Weights of a small transformer language model.
Training: a variant of Muon for these matrices, 156M tokens, 9534 steps.
Each number is 128 + 32 x the weight over its row's rms, rounded and kept within 0 to 255. Layers, rows and columns count from 0. The size above them is the row's rms in percent of the matrix's.

# layer 5 attention output (transposed), 160x160, rms 0.164, rows 24-31,56-63,88-95,119-127,151-159, columns 0-39
size [118 109 110 112 111 109 112 112  99  81  80  88  92  92  93  91  92  86  95  96 108 122 103 102  91  98  85  87  95  93 109 102 100 104  98  90  96  96 100  96  96  89]
[[128 146 140  60 130 135 159 100 150 104  48 139 136 136  52 134  77 109 134 142 114  52 142 144 174 103 133 129  98 160 119 123 100 121 102 123 104 112 147 193]
 [137 142 173 123  82 102 107 133 133  91 127  87 143 170 138 127 124 102 163 188 115 116  86 150  59 150 115 121 151  87 164 136 139 140 122  87 112 141 137  59]
 [ 96 184 154  95 135  85 156 122 171 116  79 175  87 104 139 165  99 181 130 138 126 147 115 116 158 105 174 108 124 108 185 159 159 116 158 169  74 128 116  59]
 [ 75 123 113 163 170 159  74 124 109 162 107 101 148 146 115 180 135 104 140  71 158 148 152 154 140 122  93 123  96 167 167  93 180 165 138 162 141 164 148 108]
 [201 107 148  69 149 151  78 113 154 111 173  54 144 170  94  91 116 102 154 144  90 145 166 185 132 170 135 116 143 133 126 147 142 105 128 165  89 143  80 103]
 [123 113  72 111 107 103 154 111 147 133 145 144 112 181  76 152 181 120  49 165  62 130 136 106 147 140 151 114  99  95 184 157 114 139 143 151 142 160 121 149]
 [140 128 131 201 138 112  78 161 166 123  97  77 149  77 130 180 151 111  94 168  92  75 170 131 104 140 136 155 134 164 172 111 120 121 153 138  61 161 138  98]
 [102 159 144 121 142 159 144 133 100  82 149  85 148 126 194 129  88 125 110 146 150 156 148  74 118 159 163 116 176 100 150 121 153 172 174 133  83 106  77 149]
 [103 119 142 126  93 176 159 142  93 131 145 103 155 176 135 136 171 163 164  86 131 118 115 161  73 130 103 147 129 164 150 128 138 135  95  82 131 154 132 116]
 [118 118 104 118 143 104 131 116 117 175 103 107 165 106 104 100 207 166 108 174 132 138 166 106 150 131 151 124 125 113 136 103 139 175 149 120 145 109 157 157]
 [116 175 153 100 144 101 133 110 118 191  82 146  89 137 110 150 119 185 149 130 134 139 148 109  53 126 111 202 178  99  94 160 103 140 120 129 121 129 168 115]
 [131 146 146  82 139 150  95 102  88 133 173  83 172 105 146 118 212 200 123  90 102 154 114 113 129 105  91 136 139 123 104 147  84 143 155 142  49 111 116 185]
 [ 57 153 160 196 135 176 121 164 164 142 124 148 146  88  74 126 147  75 193 169 131 130 140  98  97 146  98  86 101  90 145  97  92 147 165 169  77 145 150  86]
 [ 69 128  94 120 177 177 116 129 174 133 172 130 182 176 134 183 148 136  87 123 105 131 113 114 180  99 111 109  81 108 125 165 130 179 186 142  58 138 154 141]
 [161 134 110 105  81 106 128 145 136 121 111  96 128 145  83 135 121  96 118 128 158 155 126 119 114  94 100 167  97 135 123  79 150 100 173 154 147  97 146 149]
 [129  79 119 121 192  88 189  65  80 143 106 159 166 117 149 129 172 111 128 123 134 166 130 147 115 173 232 142 185  81 124 152 124  89 133 176  86 111 153 139]
 [124 165 109 131 137 146 127 126 151 101  92 147 102  77  75 166 153  94  90  60 129 126  89 178 106 158 155 133 146  98  79  84 110 141 120  97 119 132 158 157]
 [182  97 141 158 117 106 130 169 134  73 104 130 110  99 171 140 144 116 134 100  52 117  73 131 120 142 152 106 193 136 161 148 176  35 159  86 170 156 113 102]
 [ 99 136 124 140 127 155 156 126  68 146 118 107 171 140  71 129 181 192 137 143 147  62 104 172 187 130 152  83 128 103 128 149 138  62 131 122 130 124 150 127]
 [159 193 153 183 148 118 131 120 131  81  94 129 121 170 162 122 104 115 116 126 178 107  97 122 193 111 140 165 135  84 171 195 142 127 190 196 144  93  73 107]
 [134 186 126 136  79 138 140 120  82 149 144 120 131 161 120 113 112 123 128 157 110 138 137 113 166 106 112  90 125 124 115 132 151 143 113  73 131 113 106 175]
 [167 137 134 152 163 109 108  60 149 142 117 137 120  55 140 152  71 144 121 124 146 129 131 142  90 165  99 100 137 142 123 142 174 110  81 137 177 148  78  60]
 [135 163 141 119 118 103 122 137 124  69  83 125 118  99 130 104 117 148 124 137 134  77 161 123 151 112 154 156 140  98 138  75  98 112 190  82  82 192  98 135]
 [137 145  83 109 102 119 106 132 137  73 143 149 153 181 138 121  88 135 121 122 115 109 134 113 109 105 129  74  59 100  95 140  50 132 126 116 155 121 153 153]
 [100 151 106  52 171 151  49 103 140 130 179 146  74  89 115 135 150 174 179 130 191 146 124 158 144 119 126 145 156 115 134  97 172 111 203 137 100 132 120 135]
 [151 142 124 117 103 114  97 126 131 140 143 108 147 122 165 101  97 142 118 162 133 132 139 143 147 159 107  83 153  53 130 166 133 154 170 152  86 170 148 139]
 [114 165 114 136 119 123 126  92 115  95 150 163 135 159 161 186 162 140  65 116  86 146 175 113 132 141 188 140  99 155 116 169  79 188 146 139  97 103  94 139]
 [157  98 148 128  63 172 127 100 197 129 148 122 145  52 161 134 125  79 120 125  96 122 123 164 181 122 130 169 165 168  67 133 146 165 121 135 141 105  92  70]
 [130 186 139 101 125 165 150 121 139  97  82 175 133 157 118 108 190 158 134 109 111 149  72 116 115 105 120  83 100 109  87 193 106  87  88  85 139  99  81 143]
 [181  92 184 124 159 136 149 182 120 168 131 131 143  65 152 158 141 133 143 108  92 110 102 153 155 129  82 124 156 155  91  88 120 150 132 141 185 105 121 205]
 [167  64 163 110  91 168 109 172  88 153 153 151 153 125 124  98 103 104 162 142 163 100 153 171 161 152 151 137 191  78  95  87 137 129 111 139 139  49 147 114]
 [134 124 118  97 135 186 192 128 106 201 132 191 170 196 129 109 193 148 155 135  93 134 141 159 143 179  86 144 174 122 138 130 141 156 103  95 121 131 113 139]
 [ 95 145 122 152 134  89  99 130  86 182  99  82 119 109 119 111 132 119 103 162 168  86 108 124 137 124  98 122  54 146 141 189  87  97 154  74 126 129 166 103]
 [ 75 148 172 143  91  85 152 122 161  92 174  54  97  85  88 147  65 110 106 132 122 114 104 158 156 149 164 114 110 202 143  73 151 185 122 126 103 111 130 162]
 [111 131 144 138 108  74 116 126 153 159 123 100 105 172 134 103 127 165 129 124 157 124 141  64 143  75 181 150 110 156 114 186 103  98 146 190  76 113  22  58]
 [ 74 154 178 126 151 147 109 131 142 181  98 106  75 150 128 196  68 139  98 189 117  97  93 117 134 113 108 130 105 143 169 150 123 152 163 154  87 182 129 110]
 [103 156 142 124 113  64 143 137 155 147 132 152 147 200 148 137 101  64 134 162 103 155 122 137  52 174  67  93 126 151 132 110 158 149 103 104 176 145  93 147]
 [165  69 126  80 111 112 104 151 136 118 163  98 113 120 137 123  58 168  75 142 181 111 156 148 121 112 113 127 124  67 142 103  99 119 124 105 145 143 204 127]
 [ 74 159 108 126 113 103 114 106 154 101 124 120 133 123 155 122  80 129 109  73 150 130 170 128 101 147 127 129  75  96 165  90 148  97 143  89  35 123 188 108]
 [121 216 147  86  56 184  93 158 178 108 138  80  80  90 130 129 174 133 136 113 132 131 122 110 140 125 115 147  91 120 207 123 162 100 115  59 161 157 137 150]
 [ 46 151 197 128 158 131 117 123 101 130 141 108  76 137 131 101  94 167  96 115 141 118 134 114 180 126 116 115  96 126 152 127 166 111  96  99 149  78 129  93]
 [141 120 187  76  86 185 128 128 160  79 124 123 165 156 101 116 190 161 126 110 103 116  77 201 147 122 135 140 177 154 111  93 159 158  51 102 119 142 149 125]]
# layer 5 attention value, 32x160, rms 0.166, rows 24-31, columns 0-39
size [106 102 105 104  93 104 100  92]
[[141 135 128 136 132 103 150 155 114 121 129 140 110 104 178 126 164 112 119 119 147 120 121 129  84  45 122  99 129 126 169 163 149 112 149 119  94 139 147 137]
 [ 94 118  33  93 141  81  95 167 111 190 113  99 149  94 150  98 131 107 131 124 186 137 214 134 164 158 105 110 122 125 157 113 141 151  80 127  82 101  95 149]
 [192  95  82 138 128 108 109  48 114 170 129 119 135 130 130 161 165 129 164  98 106  92 100 127 159 111 135 107 138 157 135  56 101 170 116 117 123  91 110 124]
 [192  99 184 112 150 100 114 141 131 138 133 149 117 176 104 114 119  91 119 152  66 184 121 132 149 108 121 179 119 189 147  76  99 127 164 142 150  96 130  61]
 [156 107 107 142 156 104 143 114 154 142  55 140 103 111 132 150 160 175  98  80 149  64 164 143 118 142 167 133 109  84 113 123 116 138 176 125 145 130 160 140]
 [107 136 140 154 139 122 178 140 160 171  93 145 114 142  92 110 151 129 131  54 133 101  99 107  68 140 102 145 144 148 142 113 139  98  97 151 107  76 152 131]
 [117 146 124 112  89 136 156  79 108 169 109 112 103 145 161 151 156  61 119  71  65 110 119 139 147 156 159  79 131  51 128 181  66  98 107 177 144 113 147  94]
 [150 136 148 136 108  75  95 130 160 120 140 130 110 135  80 109  99  65 102 136 156 151 159 157 147 190 121  72 124  81  51 127 129 123 112  97 148 133 160 211]]
# layer 5 MLP gate, 192x160, rms 0.165, rows 0-8, columns 0-39
size [ 96  90  98  89 100  99 102  86  95]
[[133 202 118 120 132 107 122 179 150 136 102 152  89 114 138 104 107 179 140 101  82 126 238 116  83 125 203 136  98 132 178 129 134 111 160  99 159 111 152 134]
 [159 128  32  83 141 158 174 172 170 109 160 174 175 163 141 129  94 103 141 138 117 123 124  60 111 145  99 123 157  46  56 136  80  71 114 128  97 121 139 177]
 [124 144 121 177 166 167 183 122 129 150 137 122 127 115 191 154  71 135  95 103  98 190 149 116 138  97 120 104 117  50 123 147 178 139  91 106 140 133 137 193]
 [149 123 188 117 135  68 123 149 100 140 134 135  61 114 109 168 153 116 111 128 119 195 125 135 140  89  82 125 113 147 128 117  88 130 146 124  99 151 101 156]
 [153 166 106  95 121 141  89 155 119 141 176 158 132  71 136 135 120 133 179 157 140 134 117 111 163 175 105 102 145  89 175 133  63 123 146 120 123 156  85 131]
 [ 70 215 162 133 102 111 132  91 182  92 143 197  79  92  99 118 131 160 124 149 110  77 153  86 108 136 138 111 100  80  95 156 126  78 144 112 137  88 118 134]
 [ 92 151 108 176 123 135 168 116 224 136 146 187 105  88 175 121 121 108 166  91  67 123  82 194 104 128 117 192 130 110 118 128 124 181 124  88 108 125 133  85]
 [198 108  95 117 133 107 123 145 159 138 145 148 155 155  84  91 126 133  99  93  85 181 123 118  89  87  79 129 158 124 109 100 137 126 114 154 124 148 129 129]
 [ 95 139 156 135 173 156 130  56 199  93 139 118 123 118 125 153 102 161 123 118  71 173 158 108 159 183 148  91 137 148 174  86 148 134  48 110 125 114  99 110]]
# layer 5 MLP up, 192x160, rms 0.171, rows 0-8, columns 0-39
size [ 91  90 107  86 105 102 103  83  92]
[[177 158  98 126 151 107 127 132 148 143 154 146 139 133 179 130 129  94 130 156 170  87 129 136 177 101  98 120 181 146  72 149 138 129 112 163  99 137 124 137]
 [109 157 182 148 143 104 124 164 121 166  90  93 100 127 130 128 158  78 151 117 136 101 166 217 153  75 140 173 109 160 171 170 186 169 114 128 166 120 129 119]
 [121 192 159 139 161 106 106 165  99  94 132 126 134 109 153 100  61 169 165 175  83 165 191 152  94 170 134  64 170  99 124 113 120 130 199  99 120 135 127  96]
 [140 127 156 156 150  57 117 112  83 108  87  89 101 128 136 179 105 104 116 104 185 155  69 120 123  86 101  99 177 193 193 108  77 128 152 175  64 138 146 149]
 [131 151 110 150 161  39  80 138 131 183 116 104 138 157 138 152 116 125 161 130 136 143  70  89 172 146  99 128 186  80 128 141 107 183  86 140 123 126 119 114]
 [129  98 134 135 182 111  72 123 134 163 152 110  67 131 155 149 128 119 170 144  65 140 169  86 161 141  98 115 142 104  82 173 142 141  96 174 150 112 151 114]
 [103 166  41  94  96 101 152 134 121 100 186 185  96 144 147 178 143 169 127 117 126 150  93 130 145 144 151 156 114 133 153 200 102 149 105 122 192 157 178 141]
 [176 107 131 124 110 163 132 140 142  77 126 181 136  98  74 128 139 174 110 113  89 114  78  99 105 113 147 164 131 104  77  84 118 116 123 143 104 122 128 111]
 [ 94  91 157 157  93 105 156  68 139 152 127 109 154 123  79 142 108 123  68 194 127 133 127  95 137 160 128 139 166 142 130 102 128 107 101 156 156 160 177  95]]
# layer 5 MLP down (transposed), 192x160, rms 0.152, rows 0-7, columns 0-39
size [ 95  98 106  97 108  97 109  94]
[[ 89 133 171 167 104 128 137 128 114 152 107 146  71  97 134 145 171 138 190 115 151 143 163 130 174 160 121 159 179 100 141  97   6 128 147 107 131 135 103 134]
 [ 69 106 159 149 114 179 111  97 132 132 161 178  86 137 186 151 123 131  80 123 127 108 142  94  60 135 185 131  83 120 132 131 134 149 148 106 119 147 122 100]
 [122 104  99 151  74  97 119 134 139 194 131 156  67 138  77  94 128  40 135 145 113 109 120  95 187 115 105 167 132 174 121 125 116  62 154 171 168 137 147 143]
 [161 142 110 164 172 138 180 179 132 119 180 122 109 100  76 114 193  91  93 114 119 168  78 129  87 125 120 114 137  89 128 122 136 149  97 208 188 168 150 115]
 [115 105 125 116 107 107 144 164  96 147 135 141 174 148 135 111 109 114 102  48 160 105 112  73 153  98 149 127 144 131 110 166 165 134 125 178 171 155 136  67]
 [108 115  75 158 151 147 116 132 150 157 157 127 137 122 163 186 159 139 178 168  93 149  93 132 140 158 117 161 133  87  62  99 144 104 142 122 152 182  91 185]
 [118 119 106 165 154 137 163 135  90  56 139 148 123  96 144 136  99 119 137  88 119 117  73 182 151 138 146 106 119 119 146 124 163 111  81 105 136 127 158 132]
 [180  86 117 139 120  84  40 170 140 124 156 121 141 141  87  80  97 158 116  46 166 133 101 172  89 135 138 132 211 104 140 110 204 131 126 124  67  79  96 117]]